From a checkpoint of a small transformer trained on Wikipedia.
Architecture: rotary positions, local attention windows.
Each number is 128 + 32 x the weight over its row's rms, rounded and kept within 0 to 255. Layers, rows and columns count from 0. Numbers have three digits each. The size before them is the row's rms in percent of the matrix's.

# layer 7 MLP down (transposed), 512x128, rms 0.26, rows 147-253, columns 64-127
094:072159128084150105121114109117143124107143133170136117167110193099130156166135104134164107152093126151182149098022159093122108163135113140155148145103061155137107152093144116094145142138124177
102:144077159112153044100102092149143142157124106165146208119178175134133113158090118155172076198078097140186111150098105172209116085131161068131141072126119186130097136106114131119119133130143123
089:122066098123149147135123129113075093096024117093117082071139118148124121108135091136138199132128087177113111117118130113140098128136109120159115192111118132108096153084146112094163126111119152
098:083144151082154127133123168124154134080120137162104119173117165047082184109104061103163126152147151136115119074145192146121183142133183182131100146139113139118113176099138121084092162136136094
107:187101137170108108182127116123124119130061114130090100120215136170117106092130168158213128082120129137110144119088170118117141172099153077094161151191190133114149153041154134152129106103162124
095:167153180139157110164088133111128128078160133096153117115120134136164101148068111141091103102142172102135073113110122068166124146149138118078097109144165149115147116131110147101060112084145090
122:090095119207118115171109108106112132173088104156107177151127118142056128128096138102137142156159159150183102131068080183171155091122131130180119148128096140205149176158159134192114152141171190
094:156086158118162108128131111189142082152151154154133100189183151207167174081077180161153089184097076149131053098117077132143152149094130144057091134183151123120143140095117150122169120164110094
109:128164106125146078131082122129148119127148092151128115112130184141137116135079111109139147084210152086131156094150179099126137103097184134095076092101123104188076130089105104177074139173152155
101:094130170105134084135057146172190162119174086132092140151141136128073112177164117143130108117162124123130133132085151094127157129114154197113160146093105143121195132151115149108162104138153136
114:229136065176136088171136123123140119077135186089136183180130091133080116102115149141095162141092123127174142103146104152131156123055123134129155139137180117167178161148122159148131163105123113
109:084113099123157088146111142105092129107129101126074128138122103081119088149097053122107133117152143110113137169092152136093162126169073133184183161200123109141150096142194140161089141109175092
112:111140119154149125147108156199129102168128156129039170140126132104107100107150059106181138173119144151149086125109107145179139119144115118083135144110084072073113179128124163152165117161105120
102:087099103147130132150136177098144086153136121110161187163129144168125128147121127147137093124147124153142133126101137095200158185118122165227117135121114086143110097125140206127101126144181106
083:158183113108077222144096181134095132110133142116164154155063146124082105173157140123100145128129104112107158133156106106119128152156137132215119092105100131150124138132153103089143107109148084
089:172093118106150111103088124115165105113190149117133220176161072081092178086113082149129132086144108086135120159116174174167161127121109214139177133171160117135128155114148159117070091130115082
111:167146091148102091128143101138106108100145099094133135138170171152150112155150095093080095128160126147199183177082165135132096197146158112063060170095111099088163151103160165153118110137151126
111:141120086126131144163093171129149143175184045081153133079145157122163108111119164095113113158101155178114108099070070119090126098075171110117124138039102152112166132093133121142094129126143131
097:166106150172126123147154111113105084114083150134118130128084051130153115150173152077111199111119164125116144159211062141082135043157098087119091100124161133127147137133134090143090158180204167
118:146123078138129129139128125152212128133060149184091162126076079122079133119123130060139138166129144072091142136169134155111100095150119099146119147070150104149108131181050156115097156159173114
096:176114144099141174100145107126181179093146173139114199111144072108119074153084145167108094108098099125056107096127131139104098133152135138101117146113100137112112144173148103107150135063094134
098:138096087157170182154113135114175114093127065077119129192087101110156183100136122097132122133124136131090100089143164136155142109103093065104161102101135099114097119098143171157167028146124144
106:156117131105089110113093075163111110132125092131143098140120125122141189177108142135145150091182125109142081132116156068194113132120151110070118124098062083143145130117169071114084124156114168
107:167230115114170141093115161134149115108143126097116148090105133099229111149102138094136150120107152108143187084134139100165082153126129103101108119133129073119132134143168116094074182105135096
102:166119132049123103115077105137162098054118095128090128114188154119111124104119108106125110131146114082178171109103179111175190052163171078081106078194087085130094133117158113135106085126173152
183:122104116107137152160176153103113149107065174174115077181089112185183170155079084159094162093150113086202174097086175120094131137112142116131116150137110110136148110089153133112136129126136112
080:109128173159119150157164170132116140174160104167119093193130144101129177108092090170101151159096105143170166094153145116070119141135163160178153159116112164128131075158095093153194146151123132
088:084122155165087109118165143124209098116152175169201119137174157155114071170177108158115137136134194099209093114164149160157096191150171109113107135121137141108163141090066098132157171119162121
102:103146158102175153137137098139172169143118132162166094139120140134130082224104158129135106170043099109115166113136111158109127171094119127125130166166132149069165119137150107123138208108127142
104:121119138152117112101137103154155100132228110145160172120149139101098144098093095163121132164105108197107150023125083175191099100169177148169106130126092164087117106146136108147099172100117135
097:099112133103141046089130146132073130115098183189171127143147106126135166113123114090147163149229116201168108160110175143105136119176116127167082138136099158108121115078077145080125111179118151
091:068151112056185132169113083113163139156134101118100153161150136116106128139161139127137076138126155159123118089108132196092121141094099162142166158133065144094161132086170156163146121081142150
107:113165076089130116112101127099115152105110122101157133152159141146203059086126207099179098157110186128102169140090154118095150123095132139181060091169094160164076131124123191122106113109143123
119:113163088127138087117101149167162115076103075139121178115169126169130122123111090117151157166175111053161147076060204119119145122117146077098157149087097079130125149097159161160088090105097104
086:124111132145145087147152177149150089153124137140143081122106115143094146094104086100117123193158139128067143107121106166122152116098113091156166147068170138107146121151135166147138151106109089
108:093119116115185099106133116133108105127105210156093172199089136215117112085098152119087154137166128090110120114136143129060106154174107135144146097137121139156130158108142144087090096104114105
088:110186152109157144086101119164134186139143149109096109118091116121136082149096093112131142112132086047118153123105166139136115157135103088120174132139133159062128133114143158139129164131114127
115:177103126159127134129104133129139110123137131135158108160140163181108159136126113146141120140104065123150064199163099072082098129183157147157091123126092144130087091133091160097116140139153117
090:120108149102172123083157150154173171162185127137092142168128123085100139077186128117123070143187150090184162079088199149184179134110135194116172097153098129088127167114106144124196121141137136
102:118119123169089088136148118119121086117108058114200094143076145087075142134166184115128131166149150139194088147109128162161087100144036109108138125082157117084147111145170126145131148176165149
102:053098108143089145095172082090092160148073133117139116110134134134142116127187131065137144115114169136146138128158096073169152149128103208136091142061128194100150143129131159180101187166131169
093:152121102175177147143077142184182148120108129085146102176105114192126147127179094172084095170110118097136103163164161062138119183155156160129147158098146163094105103175122151127092140112170162
129:181114117175145087141118109148149123119149147135092168141127134146161141114110160165093069168145142063178071143163146139146107076148147106134123089158145101115104092135118154127124096145154091
095:119095105143124102131178150096141140106092192171178079120126137141112194150112179183178123091090146140170121167118118127075127095091109098113165148157127137130137134116157152098219162155166152
092:106066160165149159138205077176057174127183159108169143110142116130144143135163151106118138133167124097164144080149136077142161106116093114131117109158134127125187130088173103144135184070131149
109:103087174080114143129113119092137090210110154209187153140070201141130123163064133153123144147105143087165120142155114197157137120122174082134207138110124095146120083141105068087143154105153104
096:091111122160171038083148132158149146125133094127113153096128102155149131106104184083119125092166103099154118128076168138111159077156103114122159077120184148106107127135159154186089115139088109
102:117144106143188095110140097161157138121164137149117137126129149125144086108113173054129058120140089055142136059091161151144159082150150126118132149187077074145095110117125113107117045154112105
086:143140143136150144145082136051096125194098120146117100131156101133132142139145171103195096186106169127132103104153144114109132102142161123105155157116145168107183119149147043112146177114149095
074:153114115172177101176131111140184056088116186066176131161139092064074143122133131143108173142107161161086109140071163101063112124123144170133105100143125156164153106091083112113086149139158197
102:125111163178153129151153121093146133092115144143109115097124151181140141114145145123167136096097072136197141127179070116083172186118092153125120107083143174103124169097105139104137123146128090
090:119090083129090135135141192128124127095133213183119118172166126126121180106139121051167133118182136079152139210123168122144198097157121066172145141094130133134132096091119100151178087101091106
101:115158113149117060111106164074073180163088143128119146079145161141128104141117138110147155106146096095061094194096110081133129061127139129126163133118207100136181150180108126168062157118123153
109:103161088076157082131115127114171160074096134080129126127105134112118155119081136173118133124152142147137146135068141104150183188118125203150084126132099115140137129129097204120164146184080086
132:111105072136127128174155143087120116119099102086096072154164129115147124120149096113101182111176115120170141163128164051120162114140115175157147113143066068128098166139172187139162038118114137
104:122147076141132158127099104140137118111086128142126126110135130130091060166142057103091175100140152111115130054177124190152148149138065090146142146110123066095081133136180206189194070126106139
096:126125133136096127127109138162173125134121066181162078121081126149170148157140147101134137141111139123225157094084027145162129123172165087123206167102085123135126081171175110115155124114176070
105:113121126173131080114138152120125191120152090176146155114124160172138118166123144083110151128155165163111105185123187169090122131139129154114117169138131101209100125150116131049103093171197138
116:186210110146147128133123129159171083119130162083168110146171172119134134109115180082145156138199136093165123149089106130091149162123099115088129088157175105135097118110115147122120093132162071
100:162138176143102223083124137127071154079110146093137140110124148099100079141130062174139129142156100111142115124163176163083132108119118119077146116107167082097145109115170136103141137189120118
109:136158130121129099101122212117138110167216114137131083120049134149142163087132161119059116142138156149137171142115128173109140114105148096078116102102114113137143117146176114069098180120185098
097:086109118181119100140098166131119111126117136122084063133157111110137185128077147168199089159162063111127115084142131075117162094170074077113124152152100130112150134139246091144104091152127110
089:140131113151148128111111213146093168074109132101165086162118142182096153110101104192177159097147172105150127146100137106180179151166146189143094065152090162145122169114095133165113068142095141
099:153128187142158150145114138071205050143108158165168167071133103152121129140148131153112158152121146107137112033193134120187122132111136113179193168143130110135171138166082121104182154126133090
099:106142146086094161138128070147105117133116148150145108111134102111131129088136107166148101107124153083156137050155185131188135216127085118100173141116110065103127157137127136130159163115100150
105:144120138078112131078123118169133149110084194159084159141123154181137115155123089134124090083128136077104152164133166156105151157103086126139133182122136111106141127088109120113124141067132093
090:178124153093106088108158096170095186084134119163107098116115177161113149151155147104114104085104148115196159127082144155103129140147097126050118142121087141069147077119138132144120096110160118
100:117149128084124120146144149087106158082111149128136112216133123099175186107082121120150178101147182100170170142137186089125201074143152151108067085184126116130098132084164169143122073153164090
109:100068097178141129131141134100153160108084134033151161170116090118153153146085125107110125119124151164146134091077159051099155133123064189172064132160082080197124142155121119116107128141138135
098:101136087112112114095116129153136116100121071169152078169109155155146081172129171158100138141108107201119190140086160095139110136128117082210051123136102144140124102121119150118104169129127150
108:091142047153106088113164123124114091168137106199167119126114165122166119150096178079158135091138131090143146080150106060138135166129135089191141101131112131095114105116148140106105137132127089
087:085131083112150198169084147180142131156182115140144162175125147137086119172165125119088182141145136137135132148141059166138131103077136092092157126052175111087047125114107163166164081161127109
111:100181147137143111161109106110202139088068060187132152113162140119142141144137133128172133133139111111120153098111163147101187155111127154102100114145211112145157154091109154090083126123112114
106:113132136194126078121168097106114117137115098159111147091155134131159144189097096145131122123118164117161163092091136180128180144126130081136166200169059123087168145163171127171153145104095155
097:186194131109165086131137144121158148169136163239110162102107103149154116164115137093107132128108124112114119125155133116044124144101112104162186068151146128064162146128120139112158189169117104
084:150131108120122114162119104081098138101138148120172090173142115141115103145137113105104167150175133117173198080100110204147141065207099129161138104100105156133072055158146156187167095169137097
084:106148145078061127126135127147146146131161132160130148100132141095144164122106085111147202147178105109155164054117160137121141145139123221145143166080049176128102097196103119183121157069112064
089:137129141133124195093120121168175173141173087098160134190130138126120178111082160153103104112148211115102169139148139127164151169110183170186149080167083113163097105171089159148089121117206138
101:075174095146099173092071140196105117176164139172124122128131113125147135170105123117105098083146135083107102062162152068128163150141116093155125088175117113186093194107135158122157167155156137
110:099080108134147077124140103119143128164113117107115153151185167123193131138098146068078140088157172134184123142130171128159156162109158189110060105167060138144062097152107161134136089095097129
092:038157100105125118110135161099185138146128098176142148143131196179205130134153107126068119102143159170141109063142152131158106172103129152132149095068146134108182128101108125069070190178169102
098:121074128129136130131193113173128137089139079165156126125162066175083072100152165133103134155111121208101101107127127089144129141067148193156160158076143133121130134124127143125144194168101136
085:191121176095152127174130144160093085143129127206143067085118163103101175125113098203092141157132121192134175053112098182076105143149138138091084086154164125154133076157096113091184191107105164
115:097075070159140191094068102119089165078135136124096133134145099146166148076115119110115115120136075141059063164156099145152155082086111104123084153166103096118168124129134158138162116137093113
091:139100157093141146140138163085090163167144149149088122096099200136105069138184149147131132144032123137110124204188129140130153121061106135133108143075112101095175153125081098151140062120147130
095:117147151092104128147141149129115103179168174097105073056139091132127112037119191155081143097170098138082076168151143145175118141106079173131076074071131126133091139168109101151083105154148132
093:124146126133113161096122109171101138079153097209199100114138113127170142082097146110126100102085089088153148066124068100111171135125093103140081123124156101132081131126119182112096179180071121
090:087087110119123083126113114123141131144114140134130096099144139157128162096113170179132140143143171143130109105078072153213126169094109214130110098142100144161134130151176099168134194083083089
101:098110096125122145139137179140201090114150109112189116148137106101091169169098114164048165121123138075137178144135083124168129178164135114152123124128129149090095138174120116156181159145174077
099:103110081095112105128096135103086144124101127084152137163165171147119143118133169125112154102182161130185142146101176126158173115117128136139096074170078048115102154135134175101153037129156104
078:174103107165105139187126161129095088146174085148097094176121119088091145112167110122151074124093076171131144196205089110082139115151132131100118186078149138137086109118155119132138089124159172
122:157134106150161118138107078133202125160102143096202133206121154141155132138074040136120189176159190104139133105119111155126088111141129131089121134130146160150078136142108134136115148111122092
089:103090191110157144153177123102189138103148163151116153195154119160083129091145084103132109106134122128171129129106145147095133171104150120140101192144092098091118108119143129116139120147121188
128:164113126132153154162165062168122184090143098110125164182104138112106138096080122129151102127119147122095151097165167076062152180128110141132131072089113156120193127151138138139138119078114129
103:120140114147126097122133122218163160131113154144103113130175151182090176161163113115133129135139161131132155064157165115170173147155096161153159077086115124143156180133119122103058083084110128
097:163162114193115106111096131170147121149128102144123135146101184109138153151142177178165179095166173147146141101105130076128153149132119184128111176160067092207068146129152149117089123127150095
104:115156134101127128104148137106123155057189121128145145186159138113126141090118149077124059135126117124125144179165107170084166093142131108126171156140138102071142082111155136177143120195127124
083:143161120150132142157186153147093159120162108101079151155164128099100177133170150132108050160142107109190149165167121154132170131098139120092126104105150139131160084080198090142191118139120160
098:100138153104086106121121159101133155098127130126144148163150123144136173121100137166165105136101151126171218156121170121146175168138127183045069111183101104088172159167110111151147148113172080
093:093109155115140146152144125147131102122125102162123155115132120085124084142090130107111092105149125088166117144117134095096172116124149073150075140064148074206121090076151120134109139165181152
098:099157185145163060149105141111145184191095150141103088141108147085178140121158150085092112063121117167156127157118100121108061158115113133121128174088148134132130150151115092122131154146157116
095:166127140113107190136162106115116141099092160140145103157107062133118076132150176172180175109079174066097155161172086107112134122099169157114167117167132098166122126091157142113150138136123130
097:133130127134122169167186134152092109154139102138119150178098116116071153155215150195107096162099095142095111111174053119085122119140104135119092100177126158142110092143148089058155167149177118
106:112107144107077123133106143107117063161171154116143177123104118130057084109177136102111108150104107196055134128148086149104073137169117124133092119122153171166144130137088059139143206154113148
102:103150123115147178131138111100155142101146136138112095108087118153184162118083103123115157097184133091120135078065083110132130150126118095155118150139111082188169117165132135095107233145152112
097:096133156142148103127170149119135160146176136213143170163056067075084138154146129134144179132117119164130153060128135152150110188113100143109148151134081128075045134154149161058136112122081169
076:157129163178113134112145185068146117143054163181131124114101103122083051098165149137146103137131096119150168154126113163062103086164105134150117118146127123200103125135143087122135161168126142
# layer 7 MLP up, 512x128, rms 0.249, rows 148-254, columns 64-127
105:187073100119120120114144083128202124086112085149164173145106148081155142115153147116127084144048117107105118146105140096120132105096135121153098082116136131115144111159135082112139159074091119
092:148085128115148132178085100097154146153237147128190124121154131113128132094180097173180124132140137126162060128132167173167128127134111122120112118132148142137182143123064127054125170135096128
103:127140111158118125089104143128130059139144053137105118091123174112108113113102115071083129166190088104160112143114118138106105146141108121125152094118139067146160098090160090178197138116142162
095:179139139169110059093134152121166156123113174157175148132114161036115079163098154159109129109169113122073162141074180098079135138137150112145105080115149151136156113190114100141160180134145089
108:126084137090127095105103181087190125102129148180110142105144184152166172131132142191157118064135131123091087141151099137128074161138108081145165115145133152123176099140176215097115164085138148
122:077119112147143128134168133096105164158097116087136175088117125124130130113174189117093069130093115247184151158126102167186129096100081114132150136125142172133173166133153160126208162081175095
100:140123150068132124110199124142139108100141141142117093196131173171143117058105105176138102142081112095121125180146129103080100076112106140055097104115173151175096164145113216126192122154093070
100:098103142063125130159133130131122133161105189098096092183116154114103159140134170123071170104074125097157183113119115104103100094159084112093162200136114089148154133168146131118143140133150149
093:138134097140121202163154080107159111072107142127157118074066083145137248128164072166110184169100130184153106153124129130101092105167112139148177133093107161157166160120118088146090155184171119
107:172065120144117150174088182147123107129088163141122165099154138189125132112135164133089078106173175177150069081184107150151105094157164119173109141080103111124164126130090104149191133150106082
104:049094121071122145130072126153085077127094111102085150148187142133139118134150147137079121145112101154129136080145125182167067172175137077096102116060114097112147096121132170093179132156166124
119:175148144129104107089151120173140115133150099170047149107125148080030188144144106131121127179144170128090093117156106153139131112183142130149143152099151188182092124116159137159201144126104114
100:111137151096045141208134177105121045103070166141044151129086128148129207177132109109062146113087099111113101115157120102129071147137156121131152100153102146091120158113152089134081101135110131
076:139108119070133122127124180140130134043142155140120098082102023143103120129108159160133071182110096135100124162087123112135160087090133093198139112071164143160159130136118091122132191089109175
099:158031179122124136079133172120191107156134126150138182174146108108140166057170117138116097145134140117127087203102124206161113121115079168091135141112113121154142133108179139090090116137089134
117:187135144110070058111187153134143115110123126165128060084130105109128144174164105150119110100098147179155120213066128173155118129156136115065144139099171160138181158118138133140124176138119145
108:088146103133159124080109155175118087127164209091118180169115147110144127129152143117129150125119068085130151142200109145087111089167132144159124107157150091132143065132160094099121086116088107
077:179096116133127144174138131142069103149140158149144140093078141116088094182160083135128152170118105091071083124163146168154096151178151115143175104083134103120146110154067098142149134152046106
099:113133176116137150111044182147196122139086134133091104177110090145175146068059132151139186180075155140082144162098117124135109124187070123153140131059149119173128121142084156147140161079142081
102:117181124136182137096141126144120131110088068132167166068105115146093153148097100078120160166077166140089137125075123136123138122111121155154123133108109109091106092188097100108117174142155164
099:128074096183170134109120168108175126065149145138152069140100149116059103121185101072069120163146083179091098087149098158123112083110125098125137124061147128097173158100129146064125139148083152
108:109174072089135119127108102131166134136226148114136111140124116095146135180156097128078105107146088161155110159121081150136152153133126180158110181124208135133156045100199116110104138108071144
106:098154107166162148110111187126173130124174136149132088084025119089094121107132099118101117108170108124197169106101131142138092074099085104146083144147091108132113063118115142115134176131148130
084:133132102113151089132126157136139086110071154131159143051116181105152108148139207126116132155155075110109161081147067192102155116172151073114140123169120143164053106132100141108106117110119079
176:149144097114020170163065158074151104079100119122105126127088078108084129122145147090100134107134131151135207132089140156121166103166120168104067046122163167126088106107154133188162150146131122
079:140141140143076160196163163139123134119102122139091135158084099061132074110110169130125122170159137109189152163134133097118196123130119190092070126133062179160171155104084115197187186153064100
085:161134101040154143144079122174117155135060151215117175120061102167111167118096150073095121045134070142096167158126136167158129096145104085116132176065160133126123112179119154152150138139134125
102:142113126174092173098151107112187115133104196108137118143102140130135113122114096084091167121137128204193090138151117150167170180122137122118128124144096164128153138128186091157127211159103138
108:115068134113148142154062138095112144100137118117165123114090079081137180095217122137135084143127091125128149100130164166078155157134156127134101119067194097153110077111117118176124203110082062
101:094090156129133107084148190137126137074154144192164060174103088117102148119150208147136098146136072165157084157166139138108050117108120122150159120037086139112171120100099061100123132130109168
087:154102121080062116091086157166158152142075098162122178163146128104113145149156041153163085158142130098101135111082128088153080098118121096117151138113130125144067131134165117101167198187135127
105:164118099083182107142100130111155126095139069108089115171158122087090161088119148089110148113055182163057119130129137154073112167092129125158117093089167140169138136144176149127107177098133103
091:127131169106145122110129168080065083151104132088141175151122063121115051157106123113151113151151139136155165125089130199098133162166094079096102138069109162119117089112144135102076117113166121
092:101087105110157150159166150102147168165115142162138126100158115138126123121147154098105178107130141169153158135178098138033097130137122093084145152155116141161156153048145097194093114088129120
108:128167167157122094134097075090105157106144147092193126154121104137094113105134145097108133172176147098083112159144154119076119105190108130142174099109108135152183148116077102117151120102115105
099:158115110085142162165141135134200086091113102141165160094177106100074107217156128117060106170126134168109147074176092151163146146122122155148124124092146106163132136145154100155201091103107105
132:095156097103138108104095158104141080132067128080088157045076082165157164169151097120125107144139127114125121116177115105140092109116102155114154107149121112146175129168192131115134173137114181
096:181169094121106147146204147106100120114122157172122157148114154097099123122092123164091082089139129075147131162154099146123157133098182089121172130130136091193157116153115112139157183120118094
099:169133131157122127118122112153164073089124076145169124169128100120100156136138127137178137125064074130132194129129095124133146163134094111096119087093127117107155098153128128082141157099136130
092:100091157160135111103113080122152086106178147165188181177108077162112154121124089096181127136106075113129129149148070137127080190122109091117123167137137118167178144161122109170117166139103193
100:122112106148126157099101114071091150143134191157108146150109081136151102175157181072113140110128056128168080134135093138130049149130182126155117102142138193150120093142180145081163134104159170
126:169108152119121086136128156115123139081128077164132172141107103201086163153110106130103109142028136098094099139143132121128117139106115087146132078128183105141136122163092132183157175156095105
103:110095176081123161186104116132160160056116107180120072119132101101154165170180148123135097128151127180133135132124113109063142138107114178091081132163087133197151127165087089069187175143101113
103:137063189122173132123182119146132171162151167118129216166118157135074127143133099142207102126168145114131090135138112139145135124173120115147155038113138066112174111128168126144123146090084140
110:111108112079137126099081105133160104176083143189152194153114126097072103143163091163118127145138116120174135101150157144114213155110166072063146129141114151104106063141105107120128154072132091
098:146096144119175142065200117111157128119107127145089125085100127122098186113171121079127084157107090135134150138132084162112131174153097167134139046126080181155133096106146102133129143085126117
086:175068131089090145115160118117128143107069137160160155099200142126151164114225114146102090141096119096089128126150160167140112116195150095138110124174119101101144074166152082115138151065129144
093:106140174114111093168119166127119077175120113116094085160098109114098123083108187177130172112124157110134158071134152114075124096092107151141067150140082146141177116151088084109152169105145085
083:171157110159132144129132124069106154158095097119101220180138086134071171138147148208139135146110057132078105082132180077130122143118124116105090112110160087173122139172154125178112183164087112
111:166122101105123158132133106138119141113147147132092163125157121133096126143161163068100152136123141168088180160151139147165070181096112162147151154146143172106094125134131106184175109075098165
092:153112153103138124139078120147050145122123123145174108159146181121127137165118135097122086089118081107120126167152094150128137158099105180108127065091180145158157067142093117107147121107158100
103:140128131122114108183195145084159135128118121131123085125113124137087083143129135077179104114107098146090055120064046175134134097122139135135118140153110166205144168145137130153140158130143109
107:147129140054153139112179135105165111114084064086133144157109123122103126140085153123141082179149122124111194124126131090116137134148106183124092102136164118163130156134082081148100167126134109
119:152067103111139132170133158112121048078090177119144081076124119070123137117126135175127150122143152075156158141140189119117139077179122116204143156144146155145117053159116115163164135084089177
119:118115144061097161164099091141136159103141134135134126101121104148095128092148083135060099122130155143048110111140186169161111080140177166181118090115129174154153108199091105156189183120124116
103:081144125108121164151100139126175133101162138144167114124054141106170073141105143116121113149121145096146162116125063163117109048114151078162121107173155053134168080133170154110177179044129135
105:130129162148123106100162168157148134120141091141180156168128100116115146095081118124097154161145161140115196178169123110111103149193114143189087105134169091134100099161117088179126097154166135
106:134123139101161160085157162089131040117089193076164133145092160088103157156118136100140165140117149122102098128106097176057130161135106141174160195168182153188078087176111096097139094132103102
094:146152122068160134080115158105095099135152081094156109144116155120157155130155127145175154115115114123158146197169148154156098100143091145072096123141130128154139119133100114133160154117149115
107:048143137105124145172133212097110144156184097103141105113122115102117119123138174126127139144116175198093161105061076113093119145112166110119100121144081104157076196122152104160131173109167095
105:158069118130096116167117130149133113130155100160102023142147121133094173105113154135188119124113143124137170080141129096124169135147102122136156117087157154126153099129066127150101128122158136
092:071133079064136149128078116141111192123087150150077132120121111123120135173139168134140105155148084106122131111114122143140102141169128153076160158117122107144112120130143123077121142107154113
101:111146113142098097084161122109125099154187156116144093131088117185132099141160153076150164129131076071183139075087105141132139125193152114102157126170102166097154102156076091115153186169105130
101:111126111151141116084104161173126085138129175142112107180111128173077092113141106111096135095156087057165135141107095083121206108205116125122130078155145158125108130135123132133156198164063108
101:119139095076139113128064137082108180186071154144222182138092140128183114135082090107116135131146089190078147122131150143093130128087164122149087159095148094140147087150162084166115108108037079
094:165149111120085096156134145152130153098071162151132100088187094163099191172196124134138064162129157181128068119109118164102139135181179143055129126139148135166158090095123091136148138135142134
103:110153118139103109084076149137130097104141101115131133139132125151104049077139194162094044123125108228121126116134190135140110079139097189100115092123137148101158082114154153097113165124082107
103:110106120133095100154176158142127160104176205097130134121108174067146092143146161129058139147139092218170063155157149130127173092089059139120125081095132190151169102097124125173148157098167145
091:087141148152143103081174141158134107113102106177156110202121120051071114134108099123047162136108132168121177120211118157135132215117156184113159151148116164141078129156086089149172148094080114
111:150133112199140100166123112114083136153154168124131103136127142149108119089090124108068197107120119136161088127140134125080134110157078187146186134105159182106168101137086115171104131168044103
085:096154111102103107143126134133162127158067140111138110155114102132152140164181151168109074089107087130117126081167088085100195081153138176073076148114136127100093134157163165139133155168092075
107:097112184109085078131158105172172098117066148163158102169105149148138163143140102123206139129101075117085128174154169142065120110200156189090132111121138143156165106120079104152122105126131091
106:141109098135093128161130108157037121109083092123069138064108079121154187150134150144163106092105137168135159122088122154102147148119169071107168170171104154100141108116151114157182169118103205
102:114147200135118096158129117143167128088126104132120105126081130143200132080125127119088125122155099126141156150176097139030133087092105134139096098183071132176165167173096153143146128206121127
091:156147153074137159175096086126131106183178140153144141131197114157142141145137138088153160109097081143133142139121063135167177146135114122064113093164123140082140052155161131080175127178086138
085:114120158192104162154083183098088102109187133119132133090092146099168090174156134082124100187080079133128142069135114128133153132088114147130148156089146140133194123155101112078188128158113131
088:156063148120135106177144104105055099102141177093154170175154098158147165133130117099097136139143139181169112108188094198133172068125135135126124126148167167137106069125147070119150185142120128
092:071111153079167169150099182085144075104127129117144173137124145196098173118121106128132102089106040140122166103113158145119092142097087143122143094138136166147129118112151092110172174094076168
106:143084118097153094155149134115171120082141146142099109082127159115152159141110201154051141141121092202124146129126098144184149150142085136140177102132115157137188140101149104147108147050116122
100:116163180173076121137154193103149186091121101172139113094153212172167153165170088076086128113085115104149153142171060123091144150149120084129125118076146153152208194185105111122155144174098099
085:107154129100122100144143142133140173088184207136121130114138128146187112139142136110155147088067121160095151183124090113082130148139078166166179110150193124086156114105138097137124122145114188
098:189075152043115156085142169088143129094170093120133097119133102109150094069125106131106098165082103152139183156091134140117105114114118136125101137185166149204148110102124144096157116084140168
134:132125146107095183142090087109146144076169114174167180084137134172127132107099188119138115157158126140078168145150153103176164136099107145109123145091117136155134091155124106068138213147102086
103:145085145153163159155102134134120120060190139118217079153151120106183150157188177110096123166109124117121091097149160189080148111151188139154167164116130156161114152109163062153116134139102139
092:059146175162207128108093106124151114118136154143162161184104123114146092116187139152083147139123094170129156153136139086159112125095078174093087087136153123082119156110146104178154085093100174
086:109160094089145127113156100112132058099133126113184073133092061090091146087102154136135098165076116066102167128160130117192150189142099122125114087099123059101116135133149143056102167127104101
105:100160145181134131136149133122125110100119095182169120105141149087126119133114104125155057100066091131071225141152102172185148146040131094137118126097081113146158087164152109113084125088155077
088:127143085189117114142161105105149120099115136170125193114079109063135140139140085144160167182056120082117101133104100115156141164149098143142103162128152191134167153136069118092149156167140134
103:137099105199133115096096160123123131016155138120118110120109100166085124139141141146088134156143140185149134180080150107186120154172077102156158126122105106202175132113129109193139140061114124
087:111143127109119132087163171139118104076156083089089079105142172125150132133116136103186137129119069083170129118119126140102176093161175156177130165074157134141105124148213089123098163202098127
100:109125181120121107112103120105163141103114160115125123198109127133143111170092130100110103112111133104089141138114081143090109150066075112085101111102127183178131107161133121124167101124094055
084:123138070077112093159163167105162187173144148090123128126121131072111148148110129229156158158157099094125126137119098156091118124144136077112105158134154094148151153158090118122085145183125111
112:185126147093141110119123154163152095137157124158167137142085115093116082104129123123164112181146177133097161113076121067132196160151090113108050089185134120089126113121106073170171186099054076
098:157114158115143128179166085175106125090119174143095109101213110128106098161150128107121172137107111125155128130120057143150119136129115181061081151066169149083168108119117094118140125086118137
086:132107109120153132169148125112104128175142127088168070112133150140091193154134082126127171122110064176128096116129148138122114139159163169145140169152121169123152069125139176057151140170061153
108:130131143069087115129155127100099117124187115119137118132160154072124169083138175106155127126117130119153131151143097175086072081142115119098175154136109154129136068140121108133135121119140107
084:050114117138095116168135131160158138078155102055176141129109114115138145129168171155149055208139126110139214120144117146077155085096138142116181116106126175162134123202101095156205122141109109
103:037066125088117155156161209088141124141150111159152107078131139116143188146130127112185098118108065161116111175118105118122126097151153090101099095108156114172054127138095131135153137137164171
105:147103123120144104103182082105112174119154136122170155158087149141101097170144112127104091092150085092124115124160064063122161106171163137091140147129189101139177088075083121168184214177140141
093:125089167075155083158085085167181166131150120069131093126117102132082188120172114144118177093101099175120112139115123150148164116132149079096114158154158124155144158098063121083146153154156099
090:151098155038182087129148168129141089150144145185147170084124148094116128175120139083094153129146101150177139158077128219121128128090111055102131121095155126154134114140069104140172179157164136
094:107188127157061105161106107151020151121093143141172096116092101121110151091196080113122104148106128137127175141137086092075148176102139115121085110165081109157140124111163131105112173122158086
052:094163154170108166112145091104065162137098084141090108125129075084140157140095134138123149102109078140089122089104085109119133145138160142092180143151135149117139127101108185101079066087135184
110:080118133097139094168092165087106100119172130079176183177126121074145148116110107186106150115139166148140155118109063066075107168155060111107068155117087117129090137128137168146163136065150139
086:143180119109126099092144161161168125132079137119122130162072130069127094137182070178178174075097133212173150128149092176176137094156166137129173103131093196121109108138141135120156121115063122
071:120169172133140143151130140153184148105098132086154149158133086147133129121202079043134089130165105169138137098136139146136118199139186117146096089151141137174094153108157106126163154159128133
111:136126113092078106125088131113176105121092084128110172060080127106086162096147139128159126111151195201093145128074157136135084130143109101125067176161098134147171142166087154132171086170122099